Weights of a small GPT-style language model, trained from scratch on English Wikipedia: biases.
Each number is 128 + 24 x the weight over the matrix's rms, rounded and kept within 0 to 255. Layers, rows and columns count from 0. Numbers have three digits each.

# layer 4 MLP up, 768x192, rms 0.13, rows 564-767, columns 128-159
134100114139107128105110166086111155138099104086193128115118117118153099129134110161140151121144
174109150140130097120095140069191119118103110181108101128141137136153138125154122133118098113200
149163110139111115167110129180119075112109121090120133122109093131092139122088165133149151118146
125102090108135098141116120144088125194137108151134113110093155134102080134109102143146113163156
101112126150165121120123135151147143176119153175149141148105137154122144195095113144144157102158
129080146162103097134141154119143080128113154137147076130117119097133139111150073142143100112146
140098140103169109068132130136121132116136159140164132135125175179119113183129137112156181166132
133140092115119150116106091132124101121139123169101137150119149135118134148145121153140091135146
140155128093124112142145127088101104168152121137115137122130131174126131133134128155189136125153
131154117131160100165137113161112111118122159092135123115143117102143151107122092138131174147145
144129127122112140140133131157151109121116135189126142079129179164131139125090134119124108127112
155097166079131110147111107125126142155141156097134143107113131133168090123132155131159129139124
109172176102150043143117121131115109121111131172112127135134106118132131113152164142159097185168
123161154136126170128096168116108113200151138130125133147128110136143109149167113159098128118147
119155137086151137151144127174127119118085125130138157100113126104131071116123105198133156119124
105150153134147177142149125094116098127101139162142122106100187157103163137095111145136103104087
062165116141106105138124098160113097175112088130121126087090143103092144113179124087149094142140
156103120126084145122147105106127113107101164123088115118117121070123101098144094164125145144109
086080150094121122155145138100165119137121128131126136122144130156177085163111105118105125146097
128107130160128148120129119090113160182089143084105125155107104105203146136127118121076136118140
106135116099108097097154150160125132150105164140141159135128168150117099094112137126112148136122
144169135126122127127138128122118111127119122101150122146130145135070142154112125160110169135104
090171123130126096192137123125093109129147120125115122091140117141123148116128122146095128147110
138106118131123160157152157141070163142136127113142167105163125132065120145127148145155125130143
136127139120104145068152159136105153131114139119139107106097150135133121115089100092133127107172
151079122131150194129151146154157100161112107112126104106101164076161074125114096159113100081121
122159156142109101150100082162183118093124146141130129104134102095125125155151128142146148114144
140120167124151119132119124125114115101137068140038139132139131111133157143108150141098115095137
084122105148111142110162132137133119129092204175160121154140136100118103127176078149106063100105
179086140141127133099167132138180140142117166125129149149131114119105097112104132159142143119122
115137110136117108102140164159112129104114100162124147135154093151152124159125141139152130142153
163135109157170142133167116098153099101162110151131096149141130153129143137101120123111139160116
113080134139149129172148121161111122133135105156152136103124092120096136121112136116136086132137
143131098096140108164108109074134130113167130117132120118150151105123191150171081170163116137097
152161094147144114120097120112123096144116119148161141118120112122119139162138152122159124155122
145118136143128148140127146097146079101103115134130147085100136139110132125104113113101092131089
127136116126136152143114128104159074152097124168167122117128102123146158123116142115108060125148
131128107114131080096108091132145136093117190078089153162131093141165142136141152161140111100169
153097113077087147121164125122093071133097138127103111089093105138139157154106111130114130119117
130146148119125109118097131120148125167157141131155131129119129149178114115062110149125114152103
129105108133108105110129097162129132175140167119161102107133114125116154155111143117124089164127
162132134183125108145115064152145116153084138152090112125155154130113136150113103138132143101076
130125124130133171143097079100135131148091094071118151086119089097190082126085116153137109144112
121121118131129118145151157109136092108139138122101109152184140096140157098142130171126097130161
149172140114128123093145156090113148136130105102165149149104142152089124148093133170117168167155
161137101160120119101158109181164128123156161120071107092104173107155122152114085119130168110122
122156137170132137170134180102166127131130145121158111159148117141142081115130094134106135117130
101124124096122161150102148140110131110156114108156124124156081154143126119125131121131122179109
145115132147118111156163124124150113107117120168105130084140111081129116099162144112073139109115
112093119105158150112131128111151089086108112124105128108088145119134098161144122132104145114124
125146131131067140145144159088144108175112170103134124127143109115136148143135133150117145116115
120134127122116143123093148150167145116125120159136142093121158143120159136121098135141159130158
115147103129124105096122124132147143172157117099122142148119109151123085146125122163148092154128
144103118125109126117160143138149128108149119113115125133148160145125121124142137181121097141166
119068148113089126169088146121141175165139166121105110103163120170136093147135120136162130146149
097125093136137084153146142164103105164107156136122142111121151098121137159123119152129133131098
123154152125142123162153136196144119138139119102135112133133136097112117123099132109081139108141
134125137138123155149158113083147168138131174143121125120140117118105131162141072145186153152121
092102147127123151120168084131143143124156141124151145123119134135089148145127122132131135166142
123110154177136200143144149107111151175105156153108109125107123119126160117081110132130153093076
107138134151182134125145113151121139165110129131111136134185128144132158146085181113108122147143
022130133141104148123123121133172172189150146120125134143156116097153090168122185134125115166137
122128132132131106196106098151142103147140137155068146117118112117130133164143153164110082126115
142165111144092121160093125132140135092139144154118143147143152144094095168085117148138143111125
115137142143125100137164135138090164118148161163121133105164114111073104105107130066114141150132
116140130115140093132158138155151153064128105142138126119116119143139153113081088122160093140151
083135125145148148113114141141162144131093118135130130136142151108146098155118093111134119145087
106159121164102095103145164105113143098130164124127092118125129149167174119133134132096085102138
130114115109106170121125085119111128155134141106111120105087143115123127178123137141116142134160
073162123157093187091139126117117140177150121160129140161091101130128126140126156110099101085112
124143132133110129126117182083156166112090126111149106127192144184121135144154097115188168147135
116156218140072158080118100115130103131107101123107098106115131095151086070144141160123133072142
148103142147134096154160087103143089144113121167139125077150130083128118141118102152108132148164
123122111173105168098126114080136156148116145130106148132126095139172166157170108120143103107165
173137200122153110114119120194116104152145121101156134147159128137109100115146166135163125148122
102190146124115132129120181112138140100170116181135128149115118121121165104129106140112127136135
147124131168132137130132095121119121122127110098155128121092099098146140115157123152169126108098
125146109149142111126166104134168135142143132150116100143157104126176095154079063141101109133131
094141145173131148118134107119109177108131112115125120111117099137109124118119130114119124138137
152128124148083151119091118152145161141153171150129152104122105116161104129108108104152142127132
097119110120105146121142111172100126119162166164101162136105100098104104125152102086155111147106
107168110125116121122104147128153141064133159116113198146153110146116106146131124095126110144102
082134062105129121172114130124175120140123090118113106121119119108118104108116112113137091165132
091096134144150120087126137176123110115130124133138138123159132071110156130135145092109114177159
140146104183105180127135095168185129134102127118090178075101141102136117091136131147135178145126
141124111140122089105119176150154124166119107142104129154131139113132140145147146100108105151125
167183151151139117124097104117105165129094124144134145129129142111133132112101121112117084129142
149129131133161121122141144124111129163131128150101130134149118124078129131145160127138125140098
100110145127093145131137127140149106144091134114140100139100080151130132093103127107102141125091
114133148132135114105117118108118138124105095098121130131142124107092092123113137165136152093113
114087132169143138153117163097157142132157125102145124140124146148155111093084145164135104136145
083119171157105119101096088143152144125098157138137136121124198085151130084131084118135182115118
164144102156129157121112119123186097155103084125071123130114129151147133161120101126111124123140
123119081072120139130087121159111133148139131126180125127098142133119109107179161143149133123170
128119109111118093137118137123144104117157112124142153144127082131118130141161152090120138198109
151122093144084147138129142152147119123125129128108105134141124138168148147107159149106114117127
118094143094149144126164193094164119154112137119152158142154157140094134143157131159141102117116
150143123091140106160152136105149065126076170130176178168150082133140133126124147104099096121129
142120121139146156159130110134131109173139119124120142094103128128133116143130100136131132119123
140139145124159120133134149121197144111079106125156101145141125151139152142122153120102161123163
121131151126105102100115126115134134089067130087111186113111122153174101096135121135139155094121
135105125113133105140103137141146107128143176114126116099122094109175121105137083136094159141106
078121112075130149160093136156093138132121105141111180104139118125126155132093132118121139169158
122176128163115107107169094118155166149127136125139147101100128120132104121096101140119094103111
113135107114131153121096142134118141126143123135118144152098162087138148165114148152133130107134
096124104147099148098129138141157113104144137120148090109123151157097142092121147167122164122134
137098152112123147098139115106165121102134161162120131108150107138090111156139157145135128140169
121146098135151140123155170148127129166140146126138175139095129133167173109141140128098150097176
125082106092110138106157166150155109096139162108097102157138110135112164183105131104124140164116
163139145101112170131152133122117140144151108125106144096138116149124108118137119085125119108098
163135158073169066146121145096153145089147115121102177104115153150144127099133079135124112125114
145147131116157123088143130129114090121116125148165187139129123115161135130116105142147122154159
156104138135161088129085149098116132108123162125154093142158127126137151080100135110130124151121
134129127119115130125127116124110159151126133138110119156112157149169131102096085120133146166116
096156132115160130162141133123159130174082144108181108117118138102150123121120120142087166081152
095123135133124124154147095114131087090098116111155114145130161097141169120139129148102114103122
122132160112120069139145094123097143088127169109142126136121101128102110146161178139121107140113
138118100151133154150113140140139131111107109156128124077116132105128150109107143136169158140112
139082146142140148113074150123133121126145103118106162131091126126107106139116127167098037120123
154111135107126121138144164143114133123121140140110137114128131128129159144076116132088132159137
132152133186093159121114115151098118132134132139091100148102111150108118112123144138097145147101
132116179098134091146118136134108092168142117080148097132114100123121144078063161132122099118108
100157135159158155160124150179138151157131115136110143176084138158110073096125114132147119104154
104149139152101113079133150108151131139162121126162100144167137188120123108099100158133139100136
116087135126101108120118138122123120138102145106105165130143151127130153138178106163152172079082
149097174124084116129156134157111103135170161136110149131130157124153136142100152140129110138106
140083147119150154101133128161127133130144140125140156133135145141144105114084086128126126126108
147149148179082094115134132092141103149114103122115112146143150114094123148118082148080145160134
160100145126119140103138141114124119135144101131126103090118180101090113109138146144117150104101
108188125117099157132149192134110088153136168109176156167164124139117108141131072116106182135129
141137116118118115083122159105112145141135111119140175141082140087101139106099120154133144150112
112126141145110103118123127102131144099153113125101151138107134156087142122113132147120116100169
136104142161138088109146125121104155114157134138107118120141150124140167131117145163147129107146
102126113096151150147128082123140106163126138135163194118124134097132099153122077135147111149135
100112105153087142115065137095157161123084141134091146166183111132115093156142141150108135151099
123142120122184132168129112157133096130105139130082125145163104137122103128106149123077082119119
099142134112124137139100115123165130147157141123091093121109138125119120169129142123133137138096
171117122133141113135149099118158096160131110109101141158143171101103104173105122092097137138120
099122137137092117120138096151137127159120141142130113097094105125118111128117146123142115160143
127104123145117121132107078151085123144136093141118128119161103161119100174170103091156099145145
114096131123130133140137078073145136125113099127104151085091115084148142106147153142127155104091
102105114121136105117108156142147104130143122102137127136191120140173108140098101170133111110114
061112113174117106113090145147151142147158092107110075152140134136124083106132138132128114144087
155120144104151164118126130131114147156111135182158144119118134140112160130121104117127152125113
119127090068102112122124149115090100147119128103129116115113165067133142154121101103162159106115
094143144107111109137130126125114161139092165133134145136124137144170106151155114100102116155098
104142163131118152131107145111105086155138130139121141107114108101137155166100126162122124091132
142080135130125094116139083124137123106125122138122143151122108145131186149110144127105112128071
128093135097160121139106111160131156131132166126098145140142125093158123159138140147157104097149
161141133128105094106107128119092171126199145161126117106194103116100172163130163141116118117143
145098116146127146158123121118173123153161159113077151117095116100145117147155116158157100144132
081107147141130110178073132111124125117154122095116106145125156127098137138099146114136144120123
152089134115106079128121146123105079165107124163095100115106116126160163132132133133091102130144
145120133149137111146168149169164132129124092101136139150116131114133106133091134140137107111093
078124124083115092119112118146171127137169130148140128106119126114114168169110073123122113150141
132134114139164140150120147163128142120152129151179114146129163134111104140148149147114127139112
133168171118131172100106117148115123121154150115109149163149132095138150122128154125120114127114
115110112174112096116148145149092092148138149106159094119121112109082115151155142129136152112109
129139129082074193128138158129115113161138110140145126141109140150130113117168143126143128155165
148082112075138146090129168143110077179120128148125145123140142142114107138102151140143173168116
091124161088118152094136139143128082131135114142143134089140128141167126185154123143149127144114
080131172122136158112147143160153112115101120110120147143108162109101142121130135101116161168157
149103161127127134169117152119156151108167121184108131135172077129134173149113157162111168114132
111143098078165138154085130140124136139130137155110105116116141101116145108112123116116143138162
142133108144129110135111130150156125150142103155133090147165135102115178120163111124101113101152
154163136107150077119154117119172103167136114134136139146154119098138122171129156110128138105133
198153135124128118113134094114125122126153090091124149111094135127111121109136120122127099125139
126130127089157096141083141168086182128159162129166074141147158107129127127118092130103111104129
080103170102148120102129172120171124104147162129123152121137110079103117077139134114108118136185
079121130157108164103105149107142130121128102151147150156112150135099086072147181133127102125165
120130183174133111105114125162161098143099143083139130101110131137144139121115142127146111116126
114093117142128134117111127115134120147153121160123115170107156098093168134128128123152120148133
122113172151182130148128149142127109142122122103130124129164132122149188141086135146096137112153
145094139123124136091156139111101153132196103159104079103096129093107117128090136111165132131145
065139112108132055117133161106127152141141139164141146133145128156093103156082112131101124119113
146080117118163123122097162122137112129147109094149128121074109114126139160144123157090107101147
146123108111130108144112124141159129140079109111164129140129140152158145136119109129105080160101
137086174154082112112137145148064149101122111144110168118184083104114118139114098096141117151180
142140150105125157099147114115073154120120104177160122100130124123157128141149112106147085131138
118130115088134136118128138109102132095129108155140163182137141119093101154103090111170144134100
117120114112112138139128126099109174125147108152155152146162123097171125195112147141144123134116
099116104155083108171139153142104114125082138116133197135135102133113156146134176161127152103125
120147129169100120132097134110140104126094087133139130108077135129102130144097172146108139108139
124135139113155118156109163126144167124131128099108177068103137104175123164139091151099147084111
147132126148111127090079140152127140168160148142139091151151114135141101157138114124159158116136
148173146128121120114135115152171143135158131122180128115118111144141111127155110134133138097179
158149124122085082139127152144144123133153124135100167068135103186136126130147152136108136160143
145146103161083159137074142130146179168154088166109131134134110158136089144117102153122121150115
056132120157114139108097106106136129118112114120151103143109162131123115139146132100114153149119
137102123147127117127115169128139122116117112148105105132152087122115106107131157180119105155163
121140137121111140116170118064154165148148136164147070131119196151109151165055141155126144143126
119168172156116104111116112096140141108093119124109115119073139114105135184107109133094166098113
129085139106164132143145132158110119096171198139164123150087117103128140116140113084114109140109
092104104154086144128127134146175155119122098121123104061137121139155073118104088118175163152144
150164167113121155128118110131131126153147181126154155152142092135120139135147056155108121102124
124142155075132121092130113098119163120165126133136146152176137109107127135119145157102099120124
161136125121100156123099108121125150175145113053096132115090167146114113145129103135151105101172
079150163134131120115115120158100139119129111165128090137165075113112102146131120149144118132111
142150114127115128132104169140109100121117163135120124126102122125151130084110077094110120131115
125115131111108109142150182167116131150129102130074125111161122107120128138139123146105108135097
144143155125141112130109133145091090090105128106129134137128125113163134079121113120120123127135
135124101096120143124131122156113146131107141093124121116102118136126132122136127188121147097183
136136143129138104124099141156082115105148136155127158145181103133121114124156161135170113128122
135122124109138099165102158145124197134118155150137102140165145114143113186100094162159122165113
# layer 4 MLP down (transposed), 768x192, rms 0.0611, rows 564-767, columns 128-159
136146132157112146134157134125163083140148084127120124129137142118089100124083120138182075096077
086148132105138132146139100179120129125129128103109164129147096143144138153124144148127152135134
149106119096156131107151135118122132122157115146093174140154122133130114105165090154145129149114
125134188151104130144148108111153129096097146131167153138129122147182176104155164137100111093086
141130127128142144149128120148126098102167118127180107136099098141114110089175121131102102174123
125100075167122160106171153103134157111163126122122138094134107149147135126092114121105111095100
096109146145099121152109174107161142116143107129132165136154128084134145152138086140061118153160
130106150104141101182156133117101203100132120111152139138130066098136144129109129110109150139131
109080117093119127136131150125133155123129128107134117157102083157104107145108142122112148113119
141111137102134156133131184116175151118151106116177150135109116110155145160142135151130143083096
110156130124114122138095121150143129163129138093094090106127094141137091125123093114136133102109
140116096136084127126102146101118077102124091129089102145122121117101137129120101118131133104176
145101096184151166139129143121135131142102116137108144140124126137142133172111105063130189098089
145103119122143102111140075133112128095147120124105120099138156148116127130122105122151124160105
099149130162116138128135143137148132148157105121138106133154074129139171121148152098126134095103
127143165171136113161108138154157180131119096116155114148120080138110110143161124082101114135125
161124152141143124109123120117111148177078101120139125163145093090111151130087150123138123134106
116128102131163119125128109100092122184109085143123180121152130174148130166102155077108140113139
131135115130120146099147149110100113095141117128109094160120093101096155094138128114124119114116
113104126083108082146161162076126147102112104147172112108174138142105095131077144135149113147147
141146093139089128130118132151150100124147113165123110077127143128155100136142148101124123158129
108094137138136127111077148143139143142120117125123100121103113122143088146135123126136145158147
149102123114120131098117150142132144130095147145126139160166132060126138153147154097129152122151
123149120181131120127142092138116125140130105093104142144134142123149124114098089116191110086151
146122142111162110155111099099094106116149098118155152121126124145078145122172129113114114145094
105144141189125113113083125111135122113132160106164176144135102156143141116131127098153142134154
197108112143164128113150117135138123119126165128122128115140170091145100170126120106102129155163
144095137140121130087136114098140145131169145147155095146128118126172118141138139170152148147144
152106120181160158111114125146135119113116106120091119116110178141149176158142092058140137135120
090121134155148153162122108085134135141179106139095125130085086126109134118167124087146126124142
156134121142148124131122100141087138139176172108136151140109125122125130115124124096093118105140
120124129097089138146133143116112118102109155120114126101127178092160081136112137133130123108165
122143114113169128123127133114146174112067156137151114125107147114176138110162144133108141107147
106114177111142139147139140121107062141137140137127173168086110088142108112122144112151165100119
072128099109125120145149122164112166075115135111125118165143161137106142098128122153093144113145
097148104145142111062134120140129171163135123112115139111173158131139132126145134136114160093148
160095130177143117113108100131116125110119160126145089129141151121139097146140147115119075114112
109098173131103137147146145116110090177130149124129150122139134126160145119128155118135100110137
088121128131147149152096148153157155133121116155141149147153142118131089096123143116163149119114
144120109089178130103157134145122142104127109142119092104139097124105132106126145144109151129155
099127118116147168145126159113118131097097098144134084145112159116153129147157127107143129129119
158107129096126109181130113099113179104148097153151149137108092137143104136129125080162113115189
144142112134152112100124114156135123109087130172174110146121142149135134146123121100113142145144
129104148147120136112121107119114117174103157106112128095073138111159102142121136090128124154135
097131090113116157123134135127175136112135191122090111128133111087136133131159096122122123103117
137080160101139115201090109100113152142131100139125142133152165138138170113136118086121086165160
126113109071131120096142105133105121128115100117082095114128167100103134146084160125150149111134
183125136121125134120102098162134132140110124133115135136112118107098131133151119114142161120168
110158127113130150121150119181099154147141124107148112132154160134127137091129101143131111169133
156137107125152147131177131140094147165112163145136177100156105128111144118116149142115139167112
131123127106148145099103118114100150104129122123113114116126154161090156098157116147101113171119
116125109084131118153133122128071112155148112124152120149132145140138104141102127139134131149128
122125147132162139151170122112169135128161087187108126140122108104122137108114115143101173073120
131160120109120138123104144107074135133156092144106091155090145109111129140103112132166129094150
141137098102122123079154126115130144107095132125119129115144177100136163128119095124125154105110
112106124110095193159139092101125142126148090176127165138151103111164095136095091086106114076120
123109093124110114111127127083121099113116105130084130164154138152114129099109127129191122146128
135153120117131123131125174148113121166107150144128120084155109088078127131068144100115111177146
148109118146143094129157114114091085120134117115127125134122114134136139136142133144098166139166
158184132065133076131126100101119127090114115144171132122153124090116090141128109119143126116157
163067112106090149133127141116126121112142117091123136099077085079092091121151161142150130178146
167151112121131091139138167132090139111173113119136091107145138146095159118125070117116095106104
132147131154111110086116110140137116090124131134136112123143085133100141146136192149089122109158
079168143106148136128149143132111107117136167136136102122127111098108136163164130087137123145162
149095143099107138117092146106119093172153074104152152139115124172160145163119113166136128135136
132136106108093133141103157120133121174128119092123164056119169113101087157143167120121138152137
100125135088144164140148103145149102097092108144181126155129108142145128143138159191139122099071
111143111089129161081100134119148131155141083131113110122142141098118117087138156128139139131119
105137139145134124192144098130136115088097104140164083113094107141132110117131132109133126129089
169130129136098137154119129105147106104088108085112086114139124143142111120145155187123167142107
176088108116114117153158109130101087103136145137121122097115109157163108156119156130104127182151
131108167095095129160122158109125068133133149119137137118143090065117113044115099126113138178161
112116126126145150116120147138111149146129156112105134130107160144101142112129133128147128128124
133136120123141168130134101165149081138124110111114131120122121140122110101125119144120106169109
084135067131106129146121131098117146118139111166095147118120124135119113195130087119149114124116
161115096166142109123109094132096132134128110104154129084128134117133116132119138102131108177122
156127123101108077138126088128127127126171115133159113092130155178105148132117097096133144125143
118141177139161177124084127139107133150120116114122129136142139132107139120135128098130114098111
130138166122118118130143125146131115160101137125135169128156153108160088117115118121126132101102
112136107118132139124154122076068099109100119121085119144152136153148134133128143114140110117153
142147162180126128128123129089147077139147117119131096134190115169127179128105131144090124113143
151111167120132103107107115071104149163133130134138114160125144083124146105110117128144108099127
095117156132134176103114109085149095115133103133128154094165110147088151150165130125147159101136
131121121107105111136111116105137123137088120138134119128114093129159108144139133154127124118131
147138162100119110125158157143105125130126117111180064157158108094129137174161149122135099127145
115142110160154163145140135122133121100138133115117130153150114131143119121138103130170121119106
134135122113126091119136136127133061172140105133097107088141162115096116119112152118167116103111
122095160108139147102087139113095090155124155092129190149139142159130116114140130166097141155163
148121110109133126113113155140114126134121126153150152122115157120124075117164105138134146108160
135186106118113146130154151129120107171120156149080114145124115159152173121142112081169129159112
123169118140193111127141051140104126134131162111095128112166136111109161154140124098116171131142
111101080129141101142153073092111141123106173101104133137116102128146109126118130123145158194142
123114148122127095100122122104089154101175166098156099094115103124108157106129150143118108141134
108119155125150136142107138107188131148143136121102139141106124126116133132128135073131127137106
196119123126166126178168126152111173108120139154148108156114189132147148122118117182112090083156
125106140131092127138127127125117105141151114133161111124091104142106141081087106151085168111107
124137170111144152125092111141099140147104124173083087134149120149148104097136111121158159167112
168149154180098150144118103118085142144125160130131100097098149120094100112149120149117157148139
142155155149114148123096152113084140103128076125087111158193140160150105133139156121135143100164
105101130147134135109095107097102104116138120129116137133102112141128072100114104126146124137118
121102079128115159173133152133112135120152163150106103142164118106089111179136117122138167135139
135139158116111133086129119097115125096128110127161157165116146082110123137104183151132122119133
172114133144123094145149108162131115137155151113142095128110128096112094123148122150138141117098
119111141075113131066132140158129129191167100116176117128143151160105096157115129115120163189093
105094139120120073133142112125178133143109093125133147130114123175155157122136163142087139162113
156091128111120105127113097117115128136095120090104155151134113130160099144093095118129119124141
133121106119139132188108126143094135110106122114156092142116153126169158105105102135106139131132
178146138115098109128096090117136125098101108123114121115157111120120114151094107121140122162140
131101113157139075170091152163099099113118102158109150100133104141160095105154155135149129129155
120152134145126095140153125137152116158115127123119124174102122088151125110161126140131171146115
123088061124127123149097144147114166138112154143139110135082113126063105122124150111134160142160
081121122134129127178101143151122163109136124139106106155143084112099120111156129135105140145119
132093127108117144141124130191133128116151137085142158078089155146151114192151121168149145115126
114160112146103095118177157131113082116130130149130140137106133100136077088103126095108107128123
164147109201093120073108146115131097153115094107099144184121116123124113129122129141147095127090
143147111131140113125090170127105142160117132167131165114107105137093115132127135103134119117139
106156118142114209135118173089171131159124066138091087128180129185137112133120107138112160113178
141103148145132116147104124119142161141160106135120132133116135146146119137143081106152131093121
121158167103109120153166163127120140117116152188173120110156117114148172146131148102120175116160
104145154123130165131142118103145114118154139136118119130136155115126080089185139096141132077116
109150145123160142128114085111160168136111168138152146130143105124189142105163096089134135079156
125112115170127172098133125131132171085134113147139138115133097125116110187160125118152152124182
134091105125121115103118114120151126123145114118108134162143133092149117121123097132144094131127
148126159122118124115121088147120167138112146123077150120066165093152095123144133103127155152139
143153126138149155124134106125125124115131134186116104101172118153105150125049122084093123177115
133114111111149127149131144152097104145127136120107099104085124139075124122158151123159149152141
123158140168112118111114132162122128119124148165110116119127120109134129150188146106111106093115
137136134113169143133160155171088115122120105097123156130135135153144090113143176096111086141102
146132088133177135106122143134160173130090140131142148138166133110116131103133137097119123163143
112109159128151105096114115102120167110112078131073125100094096117121131147075163133144085104109
135122143152155148124131110135131097107108118144134106118150139156141123156129126144115125108115
142143124126147164137113119153117108152121126118126125104157139076164132145125142112152111129097
141159106095114098122114142147140127142132179122118120147110169107142102112115109146119143127082
140109118128086140119112145153138172130172090112117114139107114139151113141072116117130102141107
134124125100161065164173136172157115120120073112128125101124155140129113105113086107154091138138
098121133118113146128156123091150149105090141149138103095139133135188129146113122152124136131126
148135146129131104069114104127115124125125095117079109142145121144145107143109121141115133129176
123088153080126171132164151119114126132140121125168117114113148166129108091145167115164108083113
151113137105145125132075121122139136105160112131135141147158137106144126136127141154120154141140
115174135101151090141145122159174149134101112123083138134116124111135121094135126130125126110097
080147193123114099088099135134100116146133111127147121133128082117130137130109132111129104172129
138159169150109132156150131112146156157116124104063097159128149137103114109149119146119142065152
111088135080131163104143126147143094133095110090134122104136137083117109149130115150091129157131
106147113152141132135121103130158136081140152094134160146103131161121095099139173134135122137179
112116131110141138111132105148108146114130131139154106118134146117140109104112118140119154185114
133165094184131136123171172149137142135118108132136133135144109123122125132128123135113121066116
079115093167153080167145107123160119119151082074147086123113171140121124131152136092127123176154
134158097141116122174097134104149146146123140107155125127123133111131090107133126163157131123140
149139165162125143126144118129199129131082082112169129145120152115154152126125127145096129117082
077135084116127137137131149123171095124116148105136140118061149125158100146102093146115183155150
141174105139167142122139132163136137126129124139181110172162166166109172140103140113084135138107
192139064112118129101120167152132088180102116119119149122132124169182124125173130146135132128113
106124085160125158134110115149119149107158130098111158153094132114116087099097122132141196108157
128109198097103097140123101095091114104136102142116122121166131112102124170130117120127140139183
165145120182133166152111134140124117125112141133099127143134140152154120098147164119156141102135
096091149139097126119134167121115156154123116165118141116131126123126124141128112133134146145135
143144110128103109141124133124149185137104096098129056097153116111116092143123104097123117133125
134154084065121167159127142124115150121111120136137153123130156204122090137110131149129150135136
170080124124118093138125123106140165111133087130125137095119131098122170137086154097073181142121
122100151127139115148103144095148102153130133109125115120124150108155151138132108135128111098131
136120119165117138153145146146116139130099140150128119147191111087128160116099114122112144110196
151123108131107119161109117092101141135172116159174107130135134142123121115112093109103101100097
100107086074109106137114084116078127115150127117164173153093126131142102087135110105086093141144
154145160153150150139171114171136124075152128097153131138120119095144136145131114157098136130112
143109136116092134100150117110108140132132162060122141132118146159168105176148168102138107128124
076097111127100130151094154099075169118105126109127101168142150144149114125167119160142089124128
108115128121107127141119128122133112116104146126152101117125137140118150083123134119114134132108
146116135165110137115152131105161115101109106117129157148118118112118194153152160145149111132131
149125093129094137147116114136103113131126110136115097139128131150172137191115167157114147106121
152135102149104099096093111159145125127106156088137118148138140094156153127107101128114185099136
125110110149112148121140118106140130096151148134104110140088104154139166128145160125116155127139
138119172085090098148106140094085136136109156146160154093166143136141116132133152128086132147127
159198088117061105139142127105056139099146151144113119123127129128132131110142132094132123183148
148130133122133110142150147106158112140131132102146156124156120151134183114111120152090116130116
140124133142136126124124117133115138098112115087126121107115104108162143120150114113156135188145
101099135165108134128146098108100151118106132137147106126159138099148124137128123154115131167144
126152117181121128114145134144120136136145145093102145118147134140066120101172119112120128137157
087141132068169131134103143113170098165146092113119099109064107153097159099160121162105155111139
106127093120133095155095156144107106140103127092115141166127155135107130181089149090139134108155
133080154127118132101096121157145106161109166107121086154123096145165144085124165135133132146161
097114129115084097120147104158115108138130111153118103119136115156051102081144087100136127162128
181199103117127146131119125086138120120162127167150120105120144163164112165133101114147107112121
173099127127119110097154145150135157121098176156121122138133146140156137122154139123154134132122
138099120070078129141134096163116146113133094119073138132180153131118158113117180133110141159164
115102078123090096138149121121115131104096110148148154175104146108118085136164147130132090130101
118125124131106051121145117116121092108141121108140142123139111145122215101153145124091152149123
114123135126144123090120147088148112129121120096133129180097160157124158176142124119138120103136
137140144123159132140128112116120081139124207130152116171149143084111149108159146098170152116125
131169158058124117126126150145104118114102156126102203156115077168118126130140127137112148116134
103106177128139141142123094073110173116134084141103152168133155144110115105104199120097148085142
099129107113141113087086152172130096124112150110112153152152101134149079120148149093160123148121
120120136146122158135144155119163133171146150116116151175141131120140142081087118160154108171122
122158122123110112137109116121134132147091072105118151130150124137110139146133142198144142157083
159168115164155140131106132098141109114152147133130112147117130108113137114113137166114114131106
125131114179133115169154122155140141126135110159096113117104170104169144115093132084125114110119
176136106142128146166123145139120170080111063129153117082110116122116134138166091119142125118122
120138117134143124132136112188136081099126118189162101137128168155087145110140155128107121156099
160107120144112127164131128098128133135150132165097102089117193132098124134159137085148097141107
128144115132125165125109170161153126142100131114115145140162144131133117106099182110126165138105
157123142109100156157104138171129098127186118123116128112127092127114094104100108113116143138141
129135110116123138131090111104126158105133099166144116114098139136110095142122148152136133188117
105158108153128105102155158133142102125152111094076138095132139126153115167148146123148108139132
137107123110102154143174133094173101152159081102096143148092154103096114138136098136123141131132
117100150127127106121171097107112086106112101137104138106110131156123135116153103081159165110092